Weights of a small transformer language model: RMSNorm after each block, a variant of SOAP for these matrices.
Each number is 128 + 24 x the weight over its row's rms, rounded and kept within 0 to 255. Layers, rows and columns count from 0. The size above them is the row's rms in percent of the matrix's.

# layer 4 attention query, 128x128, rms 0.185, rows 91-95, columns 0-127
size [113 113 103 117 129]
[[135 115  98 168 121 110 131 132 102 110 110 116 145 117 114 119 236 147 139  91 111 147 120 122 126  92  86 125 139 142 135 118 126 140  97 141 128 148 116 120 102 161 139 118 137 131 137 101 106  90 130 132 105 156 106 145 171 153  65 122 152  83 106 120 169 107  84 109 161 110 112 144 133 118 157  98 110 101 125 155 140 125 139 120 163  82 114 118 132 119 132 139 110 136 148 103 114 118 132 127 156 157 132 136 152 138 141 100 152 124 119 144 132  89 145 126 143 144 186  96 111 154 153 112 105 151  81 146]
 [144 111 113 155 107 147 170 134 175 118 144 117 152  82 188 123 148  99 136 164  90 177 162 153 187 134 173 144 147 124 136 125  97  98 140 130 134 110 134  97 147 163 127 128 125 106 137 135 145 112 110 129 110 127  96 128 164 133 106 108 108 130 107 116 138 134 115 149 170 111  87 147 136 134 158 111 163 113 101 140 156 125 108 121 119 102  92  43 116 127 116 102 128 130 153 117 125 134 112 143 151 131 138 149 136 109 115  83 133 120 139  73 122 115 140 140 116 111 141 151 102 125 122 176 163 129 127  93]
 [122 148 106 180 135 135 149 121 114 118 146 169 133 122 110 133 121 134 110 104 102  90  77  75 114 156 142 128 140 119 108 133 134 130 169 135 175 159 103 137 134 153 160  90 132 117 103 133 135 113 164 143  92 128 131 109 127 153  75 106  91  85 145 137 122 136 145 129 127 136 140 161 128 154 149 105 163 157 122 134 114 147  83 149 109 106 115 130 105 148 129  93  94 111 145 134 103  96 101 158 139 141 128 119 144 162 122 112 117  94  87 102  98 155 144 127 102 164 152 175 143 121  99 198 118 156 141 127]
 [128 112  90 149 185 109 123 168 119  80  86 136 142 125 131 131 134 142 105 151 139  88  82  92 165  87  81 102  99 126 126 135 134  88  90 132 131 141 108 160 139 132 155 124 120 120 139 121 123 133 108 121 126 164 140 138 145 156 141 132  93 156  92  97 124 140 168 112 117  92 129 134 124 122 152  99  98 102 128 121 113 151 133 152 135 186 134  99 103 114 106 129 121 108 145 113 115  57 141 158 139 141 157 123  97 130 140 134 107 110  83 121 139 145 110 129 137 122 121 121 172  96 176 132 111 155 123 173]
 [119 169 135 122 128 141 137 144 127 113 129  64 134 136 146 130 175 143 133 137 162 121  97 173 127 128 135 147 175 121 134 123 124 173 120 102 141 128 106 119 130 135 108 124 165 164 142  72 137 125 140 107 154 143 134 147 133 111 158 149 150 117 106 139 183 155 119  89 135 118 152 115 116  99 129 114 119 154 129 100 112 134  92 116  93 122 113  80 120 164 123 125 109 103 112  63 145 101 116 116 114  90 132 130 129 146  86 181 153 153 157 121  58 123 121 103 158 105 154 118 142 157 122 161 150 114 122 127]]
# layer 4 attention key, 128x128, rms 0.162, rows 91-95, columns 0-127
size [162 198 182 172 196]
[[120 118 193 153  93 102 119 153 129 145 174  86 108 109  87 118 142 137 121 120  92 136 111 119 124 136 136 114 113 138 131 142 126  96 108 156 126 119 120 111 136 123 136 157 129 129 149 122 126 147 154 102 121 171 120 120 104 144 129 119  88 135  80 131 138   7 103 104 150 127 103 113 150 175 118  77 111 130 131 181 151 112 146 111 152 143 136 111 107 113 149 124 137 121 113 116 130 134 147 139 128 133 106 126 147 171 152 132 147 138 122 140 112 153 130  93 121 121 189 102  99 111 123 149 148 114 146 142]
 [137 154 119 136 109 161 156 154 171 168 162 107  91 115 107 100 114 111 134 125 104 152 215 140 134 113 125 112 109 140  91 131 114  96  95  96 160 117 111 115 101 122 118  78 132 107 118 116 111 143 180  99 100 143 142 137 113 127 130  72 106 123  90  76 138 167 155 106  94 126 112  92 106 153 134 147  88 143 114 138 137 161 113 111 158 116 124 105 130 114 117 131 108 126 184 140 129 128 104 127 150 127 116 163 110 119  92 140 110 100 103 135 138 106 137 103 132 120 156 148 145 101 112 123 137  99 138 107]
 [121 113 106 149 117 147 113 133 125 131 137 133 114 106 138  82 123 120 113 105 154 127 102 123 105 131 127 125 148 151 116 127 158 110 145 130 169 113 128 115 127 126 106 120 105 146  98 114 124 116  77 163  85 167 132 155  78 209 121 132 137 156 170 135  94  97 160  86 123 137 120 130 150 122 141 115  85 121 126 116 137 166 128  84 141  83 143 107 115 104 153  90 105 115 132 145 119 135 153 126  96 126 155 130  97 112  51 120 124 115 103 140 113 140 153  99 111 170 110 107 113 168 102 170 123 105 105 111]
 [134  79 146 115 168  97 105 149 118 138 122 127 145 147 199 153 126 158 128 132 148 118  78 128 130 120 156  78 130 130 110 142  74 144 113 126 124 120 138 129 132 107 139 178 119  95 104 142 112 133 152 142 106 126 159 110 143 170 134 109 125 121 122 153  92 151 120  78 117 127 108 117 134 125 127 133 132 106 101 156 151 209 111 140 134 156 104 120 125 148 157 163 121 132 141 123 157 125 134 148 149  62 123 101 141 130 180 139 141  82 138 157 138 117 114 114 126 125 126 110 102 102 105 136 119 115 144 182]
 [106  95 161 128 131 142 107 124 147 118 148 120  72 123 134 125 137 110 108 103 120 113  69 124 134 163 114 156 135 134 157 165  99 138  86  66 151 125 131 100 127 177 129 155 108 135 156 128 106 143 114 130 141 142 115 142 127 127 101 124 133 178 132 103 122 179 156  80 169 130 142 104 176 124 130 155 200 140 114  95 135  98 119 150 155 138 122 124 138 147 113 168 135 147 141 134 127 131 136 142 107 137 109 126 143 136 142 132 123 161 115 122  81 151 127 118 182 146 175 132 143 130 151 121 116 136 132  72]]
# layer 4 attention value, 128x128, rms 0.185, rows 64-85, columns 0-127
size [116 107 124 109 119 115 116 113 102 121 113 111 111 111 114 111 108 123 109 111 113  99]
[[131 141 116 119 128 105 107 140 146 171 132 120  38 114 168 147 127 102 134 158 105 106 143 177  89 145 157 144 102 117 168 133 123 149 151 124 129 158 135 125 131 129 128 113 164 170  73 158  75 123 120 106 170 171 138 143 112 144  98 142 130 140 125 142 136 132 100 107 108 166 126 160 100 148 114 106 121 150 103 127 130 121 129 114 137  94  87 101 158 120 166 105 144 122  94 142 139 118 135  83 149 129 169 111 138 113 144 104 138 116 143 130 119 121 122  87 135 155 159  91 131 153 113 121 134  96 166 133]
 [125 100 129  98 114 124 102 141  94 120 128 143 121 125 150 172 165 142 120  88 147 120 127 120 128 187 104 125 122 133 161 129 157 115 141  98 164 120 124 129 104 145 108 107 162 111 137 166 155 149 124  90 103 104 126  65 152 113 158 112 132 177 140 135 154 133 123 112 122 119 147 169 104 160 109  63 141 136 177 140 126 138 125 178 140  83 159 121 119 120 138 106 143 151 172 123 134 141 102 113 122 157 116 128 126  85 127 144 129 109 116 133 118 129 142 161 156 141 115 161  78 132 113 139 110 161 169 175]
 [161 132 117 146 107  96  72 110 139 157  91  83 132 109 156 140 147 130  96 108 124 176 136 131 157 115  93 147 146 165 100 158 146 106 112 111 122 111 116 124 139 157 131 105  79  95 125 159 108 129 142 140 173 140 109 135 143 182  97 119 139 137 139 148 147 112 105 105 115 151 138 132 128 141 115 138 107 131 154 111 132 136 105 123 130 129 111 127 104 112 134  85 153 130 136 153 139 140 114 137  57 106 131 143  87 104 125 110 146 165 110 160  92 106 123 103 156 161 143 123 108 145 129  80 156  60  95 126]
 [137  83 161 129 146 123 130 132 128 127 131 105 118 147 108 138 125 106 143 139  99 119 131 152 131 118 135 161  81 115 150 130 129 128 126 144 137  99 125 131 109 116 157 126 109 131 151 130 105 124 154 120 134 126 116 122 142  93  41 163 146 100 156 165 114 113 159 104 112 124 120 156 130 106 132 139 126 151 167 118 138 114 143 193 131 108 153 179 136 135 127  97 111  78 157  90 121  71 129 217 179 121 118 124 142 129 133 163 122  94 129 115 167 129 137 125 156 115 105 100 127 128 112  91 151 119 144 142]
 [ 98 140 161  88  90 137 107 155  98 116 133 130 123 188 129 148 128 122 108 168 127  73 152  90 136 101 153 102 141  98 130  69 145 113 133 106  86 130  90  76 159 161 132 167 158  97 152 105  92 109 118 139 113 101 121 138 112  99  83  71 144 102 109 128 127 122 109 124  95 136 139 166 129 125 123 147 128 113 194 119 104 140 113 135  83 135 109 139 150 142 139 130 129 118 169 128 134 107 116 127 126  91 127 136 105 155 118 117 167 136 134 159 134 111 153 152 157 111 118 137 129 137 121 136 133 157 134 122]
 [125  88 169 138 119 149 111  59 156 123 133 135 143  77  77 121 117  96 137 134 112  97 116 110 131  83 149 105 142 128  89 154 129 122 170 119 105 139 147  99 131 100 141 104 134 154 151 141  68 128 130 112 112  75 123 111 129 106  89 134 134 100 111 197 114 147 139 125 121 134 132  98 127 139  83 145 137 136  90 134 138 134 101 121 132 145 126 102 135 147  93 127 117 149 115 114 146 164 144  96 136 106  88 136 131 113 136 117 147  80 138 129 121 150 101 174 128 124  87 104 146 120 129  89 116 169 117 140]
 [144 142 123 102 154 129 146  86 121 111 105 144 134  97 144 166 121 128  84 176 120 131 145 103 125 115 144 123 109 161 125 112 111 128 102 130 128 154 144 100 108 157 103 165  99 114  87 155 120  87 105  83 132 121 149 147  82 117 131 116  98 135 131 127 144 139 143 120 125 127 106 136 124 161 134  97 137 148 152 118 129  96 109  90 141 122 175 127 116 176 129 117 155 154 127 157 159  94 160 180 158 164  79 104 137 153 158 100 128  95 128 127 122 164 165 133 112 151 116 146 139 156 146 175 163  82 114 106]
 [158 148 149 133 127 102 149 144  99  98 160 165 124  98 132  73 119 141 114 121  77 124 113 124 154 125 153 165 139 144 113  83 125 108 100 109 110 177  74 108 131 145 120 122 156 129  79  89 115 103 145 110 151 135 157  95 165 138 145 149 129 149 115 144 105 131 130 146 176 169 162 125 120 140 128 137 106 128 118 113 112 145 119 156 102 119 108 111  89 142 117  86 122  66 170  95 139 115 139 191 141 131 120 145 102 101 132 121 137 162 113 135 155 129 121 138 116 148 126  89 128 153 130 119 150 170 131 123]
 [142 124 103 112 129 124 137 159 101 125  92 138 135 133 121 107 110 169 167 116 124 137  94 122 123 173 118 159 125 150 163 104 130  53 142 108 119 106 137  72 114 117 138  71 143 121 113 120 113 157  77  96 149 147 114 170 118 143 117 127 154 169 112 107 131 118 132 121 125 129 130 108 114 125 146 181 125 178 137 128 168 128 150  98  96 143 147 109 146  70 129 143 134 131 127 148 137 124 105 108 104  92 148 130 143 156 137 150 151 117 140 106 131 149  97 112 132 162 122 118 104  85 109 170 166  82 122 121]
 [146 154 113 103 109 125 135 132 154 120 138  82 151 132 113 151 110 147 108  99 161 131 138 132 138 124 183 144  96  72 153 137 135 151 121 142 120 128 122  87 185 136 116 101  86 150 146 103 139  96 119 127 152 118 142 138 157 110 103 146 167 134 125 121  91 130 126 151 123 116 104  76 144 159 145 124 149 204 101 134 177 157 107 119 122 132 123 170 164 147 132 145  82  88 145 119 172 107 113 122 119 152 128 110 137 123 125 119 122 163 122 131 145 116 151 150 104 129 157 159 110 116 133 154 149 167 111 172]
 [169 102 110 118 160 114 126  91  76 111 144 144 175 141  59 159 138  86 151 145 117 129 147 140 147 110 108 109 120  93 136 123 103 113 123 164  97  87 123 123 120 152 119 111 113 118 140 142 117 138 116  78 107 112 139 137 135 121 123 120 119 133 136 135 117 190 117 119 135 155 126  57 163 155 101 127 144 106 130 120  86 111 143 138  95 103 134 151 128 121 101 104 135 100 101 160 145 109 110 132 144  93 112  89 122 136 142 151 140 137 132  94 138 128 143  85 105 121 127 144 164 117 173 154  97  95 175 137]
 [170 103 132 142 141 162 138 163 100 152 137 130 104 179 125 126 108 109 133 111 138 123 130 102 143 163 193 122 115 131 130 103 104 170 141 118 138 140 100 126 115 169 117 128  98 102 145  42 121 118 155 104 120 112 131 145 133 149 173 158 119 161 139  97 135 125 105 138 115 129 170 114 117 156 133 120 125 113 161 141 132 140 122 176 156 118 127 187 149  97 124  94 129 169 128 137 133 128 105 100 107 178 106  82 125 143 122 159 108 134 124 132 121 147  84 140  90 146 138  97 119 159 127 141 121  97 133 130]
 [ 98 108 132 142 138 159 112 144 135 103 116  78 131 101 132  94 109 111 124 129 124 102 148 156 128 165 170 150 110 137 122 124 131 122 164  92 123 146 104 148 126 112 151 155 132 106 112 167 154 139  93 108 162  45 102 143 134  91 124 109 151  81 118 171 129 136 138 127 122  87 137 145  86 148 123 125 121 100 154 102 163 154 159 165 136 142 133 123 151  92  99 131 136 104 104 132  90 102  92 145  95 158 125 125 148 159 160 137 160 101  96 171 115 103 109 127 115 145 143  84 134 133 127 154 120 150 133 108]
 [107 118 141 106 124 154 114 140 133 110  85 120  88  46 129 179 117 131 145 128 141 122 138 131 121 148 115 149 159 128 175 131 116 115 108 148 156 133  88 132  60 159 131 121 124 144 114 127 129 108 135 124 119 109 106 144  90 159 103 133 131 104 146 120 160  90 124 131 119  89  80 110 132 124  95 152 101 118 115 117  55 156 112  99 160 155  89 125 133 129 108 114 132  91 138 103 118 118 158 125 131  96 125 106 101  91 117 124 120 127 134 137 160 141 140 135 125 122 195 151 108 139 116 139 105 132  92  94]
 [139 156 127 151  91  97 131 104  97  94 109 140  96 139 143 157  87  96 179 128 134 112 126 127 136 142 138 114 140 113 133  98 154 117 108  99 156 124 131  93 130 136 112  93  96 104 168 137  81 112 131 154  97 195 117 117 160 102 153 113 131 106 145 100 124 151 131 145 124  93 122 138 134 157 129  72 123 142 112 125 133 118 110 148 131 118  98 142 160 117  99 170 123  86 110 132 164 145  93 142 126 112 111 120 180 118 125 171 132 112 126 172 154 116 153 117  80 129 129 113 112 108 153 113  77 132  83 136]
 [133 165 138 137 120 126 118 129 161 121 170 114 168 122  99 107 148 177 120 136 152 106 171 148 175 147 120 147 112 118 142 122 146 133 130 116 131 138 142 119 115 104  88 174 225 124 150 133 144 125 120 179 134 124 138 156 153 121 169 108 132 144  93 127 106 105 125  98 112 104 133 116 128 115 180 110 144 133 112 135 104 128 150 142 115 154 124 143  99 161 134 137 125  96 126 151 123 125  71 132 108 144  77  95 112  91 116 136 137  73 134 107 160 157 109 124 104 144 123 126 120 169 154 115 127 119 152 100]
 [106 156 128 122  96 101 122 120 129 131 123 136 112 163 164  99  80 108 162 125 155 185 152 105 147 142 105 167 117 111 120 151 141 122 105 129 141 127 149  99 148 116 124 105 106 179 120 149 126 144 113 111 144 143 118 147  82 159 123 141 107 151 155 128 116 103 141 116 123 155 137 119 128 145  88  86 165 140 104 147 109 121 104 189 107 168 124 141  80 146 130 112 154  87 128 135 136 136 137 106  91 145  97 133 119 158 123  75  80 110  92 160 133 103  81 144 122 107 152 128 100 129  89 163 146 130 139 142]
 [132 120 136 121 161 137 159 136 108 109 127 140 126 113 108 136  84 171 147 127  80 169 136  88 125 102 120 105 104 113 183 133 105 108 159 123 108 119 163 123 122  91 121 156 110 142 139  86 125 146 136 137 148  75 189 141 105  99 111 139 134  97 151 129 172 147 134 151 119 103 109 113 139 130 126 116 174  94  87 139 136 133 117 189 129 138 129 144 164  91 135 130 104 135 114 129 148  86 123 100 132 105 111 160 123 173 100 133 146 148 150  91 151 145 156 159 114 108 132 125  95 180 126 140 134 160 125 124]
 [136 158 118 145 150 130 140 119 131 162  94  96 122 149 163 118 102 108 150 138 124 151 128 137  71 122 154 125 101 144 135  96 111  96  87 136 109 123 120 122 149 130 132 108 119 159 115 125  95 103 138 145 145 127 117  61  85 168 122 114 144 134 146  98  91  93 109 142 153 146 112 110 188 131 132 165 120 147 146 122 123 126 125 188 147 143 101  93 105 147 170 131 123 105 147 188  92 139 139 142  74 155 136 122  89 125 105 151 113 129 119 114 128 126 138 108 153 153 129 150 106 120 126 151 100 156 178 105]
 [119 139 150  89 104 127 126 122 176 121 140 123 129 190  90 146 145 147 160 122 144 148 126 117 112 132 130 166 145 142 134  78 129 131 166 128 123 103 119 150 135 155 183 177 149 102  70 155  91 101 174 178 109 115 116 154 133 123 149  99 161 133 114 153 163 146 144 167 108 137 137  99 145 126 124 106 138 130 143 157 119 136 118  80 190 113 113 130 106 112 100 140 128 114 139 124 138 108 178 138 123 177 104 142 154 147 132 108 140 129 122 138  92 128 107 120 133 119  96 124 122 126 112 108  86 152 141 150]
 [133  89 142 138 133 150 147 151 115 103 136 104 106 129 114 141 125 155 156 108 130 172 123 113 136 106  92  91  89 102 130 136  91 132 113 122  74 134 141 121 150 117 148 156 154  99  84 120 133  64  87 112 113 126 125 156 157  77 153 158 131 111 128 128  96 159 153 182  83 111 112 131 118 142 165 119 135  83 136 151 144 122 115 176 115 130  90 107 128 134 137 125 100 140  99 136 123 123  96 110 160 137 148 117 144 146 118 187 123 136 139 118 170 120 103 111 165  77  92 161 132 138 129 122 132 140 122 133]
 [130 137 111 166 156 119 129  88 112 159 112  98 120 173 110 136  98 154  97 137 104 129 142 109 152 125  97 136  95 136 137 119 137 112 126 120 149 172 154 149 173 119 211 130 126 150 143 135 107 139 125  62 107 116  90 143 108 118 120 142 126 160 132 121 154 121 140 127 138 124 150 158 175 112 122 140 113 115 152 131 100 154  88  91 120 184 110  82 157  91 155 110 148 127  99 154 125 175 114 113 152 137 124 105  98 144 106 119 147  98 113 142 104 104 157 143 119 155 149 135 118 146 120 136 136 178 121 125]]
# layer 4 attention output (transposed), 128x128, rms 0.162, rows 64-85, columns 0-127
size [113 112 126 109 117 114 106 114 108 104 111 105 114 116 110 109 118 112 105 110 124 102]
[[141 124 137 119 127 134 137 113 110 143 140 138  98 148 112 104 148 112 131 148 136 121 159 126 156 104 109 178  34 115 129  73 113 115 117 169 121  86 124 159 127 154 128 133  99 168 108 159 140 123 100 137 143 137 134 143 123 160 147 128 139 144 160  93 108 118 135 151  82 116 126 127 131  99 123 117 159 112 137 116 160 105 191 139 115 151 137 144  84 145 123 176 125 139 132  99  83 128 128 137 104  72 103 125  89 183 110  93 125 118 106 117 123 132 127 152 141 115 151 141 154 156 147  96 149 138 132 127]
 [114 121 119 128 113 125 148 119 134 147 138 100 100 116 160  86 170 117 126 127 158 143 134 141 148 154 110 122 119 126 117 183  82 132  94  91 152 117 132  97 123 168 121 137 150 127  65 109 154  94 150  96 114 101 128 137 107 124 110 113 128 113 140 119 152 123 128 141 156 126 109 104 116 139  95 148 109 140 121 137 147 106 189 129  91 158  95 149 169 123 116  91  95  78  82 139 137  81 141 151 116 150 128 133 132 148 130 149 155 144 187 149 124  98 146 198 121 124 170 131 117 112 116 138 123 150 130 141]
 [130 119 119 135  86 102 122 183 120 130 142 145 120 117 129 113 124 115 167 188 121 151 120 111 128 105 143 117 142 144 157 102 131 157 107 117 119  89 110 153 109 111  76 127 129 101 132  90 129 112 140 138 117 155 152 131 128 206 153  99 117 117 120  77 154 115  99 123 152 132 119 175 119 153 134 100 168 136 149 108 129 111 141 176  95 117 105 159 137 139 168 123 103  96 134 113 161 113 132 138 151 123 115 136 143 146 170  74 117 127 124  91 119 129 138 137 147 134 109 118  94 194 142 151 149 159 136 149]
 [123 134 124 167 132 111 153 112 112 159 123 122  91 118 147 155 109 118 119 122 150 167 153 135 163 130 113 111 133 117 106 134 140 144 145 117 146 142 110 115  99 118 134 109 113 135  87 150 178 143 104 149 179 128  89 113 144  95 144 140 127 145 101 102 136 156 139 135 132 156 126 169 104 133 102 126 111 110 139 114  93 174 101 137 131  88 137  91 164 111 114 154 124 171 141  84 100 149 129  95  93  91 132 119 138  67 157 109  84 140 126 160 107 141 176 136 103 192 143 142 119  95 109 108 140 140 168 136]
 [181 155 126 124 132 119 140 116 120 125 103 112 124  96 124  78 144 152 148 102 144 130 103 123 144 160  83 126 140 122 134 174 107 123 131 121 160 150 123 149 155 109 190  97 137 163 134  87 115  97 128 186  90 152 126 105 164 116 163 144 126 121 125 136  96 122 118 113 126 149 114 122 124 135 141 145 132 147  90 120 112 144  39 142 119 136 167  91  88 126 109 147 137 145 114 134  83 114 141 137 102 131 112 131 109 105 106 159  73 109 124 106 147 132 137 159 152 151 131 125 148 101 132 139 130  79 136 134]
 [133 153 109 151 140 111 142 148 110 136  92 156 123 149 133 115 116 169 147 135 127 121 145 143 148 147 165 163 133 125 149  70 102 114 125 133 104 137 105 160 122 176 181 133  89 107 127 120 114 110 132  80 135 205 132 110 149  85 141 129 167 121 117 105 125 109 125 109 158 121 128 142 148 143 127 169  67 106 166 134  87 135 123 121  72 116 138 109 118  91 113 125 124  99 156 114 106 123 152 140 126 146 129 144 159 129  94 175 118 124 109 135 124 124 108  95 156 137 147 127 137  72 104 119 126 125 165 110]
 [168  91 122 145 134 150 110 143 157 148 110 177 151 154 113 119 144 115 112 162 146 127 114 127 143 150 172 140 130 132 104 159 107  92 121 123 113 127 125 121 127 120  87  94 174 102 140 146 153 131 127 174  63 107 112 171 172 139 162 147 140  95 113 185 104 114 109 155 150 109 131 115 130 124 131 140 126 117 152 152 132 166 143 190 124 120  86 153 145  81 132 128 164  93 143 106 123 104 138 132 105 107 159 136 135 135 118  62 127 156 107 139 109 141 142 157 133 104 126 104 118 121 139 123 153 142 108 119]
 [127 135 126 102 127 147 145 133 131 135 125 126 122 147 134 129 122 111  94 138 125 141 107 168 132 127  68 160 116 131 162 144 109 137 152 133 102 108 147 127 137 117  62 130  72 125 160  91 145 125 126 122  96 130 135 139 137 135 154  91 127  98 118 131 129  98 114  95 137 153 136 121 115 153 129 161 134  98 154 112  97 134 146 137 123 114 133 143 180 153 109 161 100 187 116 154  86  93 135 123  98 156  68 145 112 154 114  79 131  91 122 175 105 191 125 106 154 115  74 150 127 151 133 143 119 138 134 138]
 [130  97 150 147 113 173 154 119 140 139 106 133 141 132 139 164 122 160 117 139 138 125 138  80 117 118 128 123 111 112  81 114 139 142 153 103 125 157 136 122 149 133 155 162  68  95 134 136 143 135 119 115  85 153 132 123 139 140 139 110 118 116 114 100 106 140  98 127 118 124 136 103 132 129 116 124 142 149 115 122 139 157 192 102 133 141 161 150 121 150 120 119 138  69 102 113 138 106  65 116 170 126  82 146 141 124 145 111  95 124 156 153 134 115  73 143 163  92 147 146 156 199 161 103 149 111  87 118]
 [128 141 124 137 158 132  97 155 125 105 134 142 131  89 142 117 174 118 160  87 123 159 115 108 159 120 120 153 131 119  99 132 139 129 150 116 127 174 150 136 106 136 118 130 159  65 121 138 138 116 118 146  98 118 146 162 108 131 140 112  90 138  83 138 150 154 172 112 113 161 136 138 142 129 142 132  93 107 135 145 177  86  84  83  94 113 145 145 111 138 147 118 156 158 142 125 100  93 115 134 133 141 155 175 156 138 103 125 142  88 116 147 146  97 119 114 174 164 130 167 116 152 124  66 143 103 153 153]
 [122 178 102 110 159 145 153 132 161 124 122 154 138  77 117 144 175 116 142 156 146 111 141 101 166 132 120 142 115 127 112 126 142 100 124  89 147 153 144 116 128 145 199 153  74 156 144 112 115 121 134 118 145 140  90 154 145 100 180 145 132 120 103 122 100 101 158 155 145 123 148 171 119 143 138 109 134 116  66 118 135 194 132 104 119 125  94 110 104 117 141 139 130 152 148 162 139 139 160 117 125 130 169 120 137 118 125 115  99 103 114 160 148 132 129 125 115 162 145 103 104 130 114 149 157 150  84  97]
 [144 122  85 121  98 105 149 170 136 116 158 112 162 143 130 130 168 126 113 107 128 155 143 111 133  92  89 151 126 138 109 146 126 111 109 139  90 125 101 108 145 158 114 124 125 125 110 155 104 151 133 150 139 111 146 116  81 161 130 127 120  89  83 164  95  98 105 120 144 167 102 109 100  70 114 115 109 146 129 111 108  90 127 148 159 114 116 107 134 116 154 142 119 106 144 123 152 106 136 158 140 115 123 102 102 169 171  97  90 109 104 113 121 122 156 118 143  89 114 131 100 211 123 132 124 160  92 143]
 [187 157 126 111 129 133 104 111 122 143 132 130 146 145 116 150 181 100  93 163 135 122 124  80 139 125  94 135 137 121  85 143 123 149 115 138 133 117 160 184 140 122 165 111 158 150 115 134 127 157 124 136 154 142 125  86 150  88  95  67 145  91 142 103 143 121 125  80 192 109 123 128 118  95 106 126  59 126 138 150 139 152 100 108 115 113 158 164  98 108 136 108 124 110 141 103 105 144 117 122  96 149 126 175 125 120 125 117 104 138 146 112 123 107 159 144 118 138 149 135 118  90 106 110 113 129 109 149]
 [139 110 119 124 130 127 122 124 119 120 143 142 115 166 139 140  87 123 131 146 126 115 142 125 136 163 100  93 120 112 129  97  72 112 132 140 130 125 136 151 150 117 145 124 118  93 135  80 128 172 125 111 114 151 117 129 104 147 122 158 129 122 141 163  72 123 107 107 117 172 134 150 124 111 115 107 131 173 113 104 126 153 160 137 125 123 180 140 174 135 151 108 125 123 149 124 168 101  55 139 126  76 155 144 118 154 129  99 176 111 125 119 112 155  75 176 105 156 120 129  97  62 125 117 134 137 166 135]
 [150 154 141 156 166 135 134 119 154 114 123 126 138 132 104 117 138 136 118 146 143 114 171  98 140 125 108 178 135 163 133 127 110 129 151 133 153 122 112 134 115 116 136 131 100  88  82 139 171 166 148 141 150 110 127 164 126 111 105 110  93 139 129 171 152 145 110 126 125 173 140 122 106 113 126 168  97 133 124 156 108  97 157 140  83 151 132 107 116 124 130 122 158 188 129 163 101  98 149 121 139 153 128 120 151 103 151 161  94 122 177 130  86  99  98 109 122 116 115 100 190  80 156 148 176 117 115 131]
 [111 111 140 102 106 143 103 129 121 143 117 131 115 143 117 133 185 119 105 132  46  85 130 145 173 106 139 101 145 128 113 143 128 100 167 117 170 148  85 140 119 138 151 137 157 136 135  91  98 129 107 130 153 132 136 123 155  81  90  97 138 108 109 132 134 156 139 117 106 128 132 132 113 114 100 148 133 101 139 127  97 101 126  97 119 160 134 118 124 122 120 111 126 178  80 153 124 107 106 103  69 131 173 131 129  65 105 103 124 118  96 144 133 137  80 132 135 138 158 116 140 122 155 131  97 100  95 153]
 [153 123 137 151 132 101 120 160 129 104 152  99 128 136 133 112 105  97 145 149 144  94  87 137  84 126 106  68  97 121 147  67 139 134 156 101 130 142 105 113 149 127  96 146 152  85 135 131 161 143 165 127 117 141 145 120 134 184 135  67 119 136 155 130 129 140  96 155  91 107 136 139 159  79 142 147 112 117 132 168 136 142 147 123 104 106  85 108 161 139 124 141 135 109  94 136 110 134 153 142 158 126 118 122  99 147 169 130  94 122 111 114 130 136  89 158 112  96 101 119 116 187 120 100 157 117 132 140]
 [127 156 136 135 101 145 152  93 161 161  90 135 145 146 115 141 106 102 120 137 143 131 126 102 116  98 135  79 128 158 151 103 125 101  46 130 119 159 106 158 138 128 179 143 126 136 127 127 162  95 125 125 107 117  93 124 119  66 127 130 141 144 119 150 113 141 179 102 131 149 169 111 122 132 116 135 154 113 104 102 128 124 122 114 133 150 140 127 123 142  97  72 158  90 134 109  97 125 133 113 115 143 130  86 111 143 101 165 154 144 125 111 125 118 163  93 155 141  96 129  67  90 144  97 155 121 103 119]
 [110 105 106 152 108 114 129 131 125 137 109 116  89 123 138 133  96 123 109 111 189  96 106 161  88 116 113  79 136 129 120 103 137 134 122 152  93 131 132 116 121 129  65 136 133 144 142 167 123 131 141 104 106 139 169 176 157 165 159  77 130 125  73 101  88 116 143 145  99 148 126 161 106  93 171 130 149 158 135 118 128 118 152 120 132 128  86 113 159 191 156 111 119 151 155 148 124  77 122  94 150 111 140 145 153 169 124 124 135 132 131 126 141 139 122 161 113 143 147 127 143 142 121 112 137 109 112 165]
 [174 141 114 124 165 150 167 122 129 140  90 140 152 142 140 151  87 124 151 131 117 101 149 139 142 168 136 137  98 131 122 152  86 110 169 161 124 141 105 133 150 139 103 117 158 170 165 134 109 125 157 132 137  81 112 139  84 102 149 117 103 186 132  72 137 134 147  95 181 116 109 147 125 124 143 129 111 139 153 154 143 151  81 159 122  93 106 122 128 132 124 124 144 141 101 164 158 145  97 130 107  89  95 102 176 129 110 133 127 102 146  89 141 147  98 139 108 108 148 129 110 147 129 105 120  85 121 129]
 [121 147 133 114 148 141 123 106  97 128  97 112 134  98 127 123 201 117 125 127 169 106 111 120 108 159 135 140 162 106 132 144 125 152 139 122 135 157 109 165  97 126 195 102 112 173 147 151 139 171 118 120 159 100 173 162 128  90  78 149 130 132  89 155 133 174 117 119 167 100 137 129 119 149 132 130 128 147 111  93 108 135  71 142 120 146 168 130 132 153 122 113 148 165 115 105 127 136 137 147 108 153  98 131 139  89  59  98 130 116 147 121 131 152 142 109 132 163 136 113 134  90 129 120 130 143 123 120]
 [168 139 143 113 119 123 122 107 107 155 141 113 151 122 133 124 124 131 172 100 150 103 135 144 133  93 154  89 148 125 118 122 129  90 147 143 118 165 143 145 107 130 123 129 128 131 129 134 157 109 129 114 130  99 143 102 137 151 117 129 139 100 116 126 127  95 151 110 131 131 172 167 109 109 150 125  75 151  84 130 145 110 149 149 149 167 174 151 142 106  98 174 129 108 192 124 160 108 166 140  97 149 132 145 129 116 119 111 114 112 124  88 146  85  58  92 139  98 155  78 147 109 142 168 123 103 159  98]]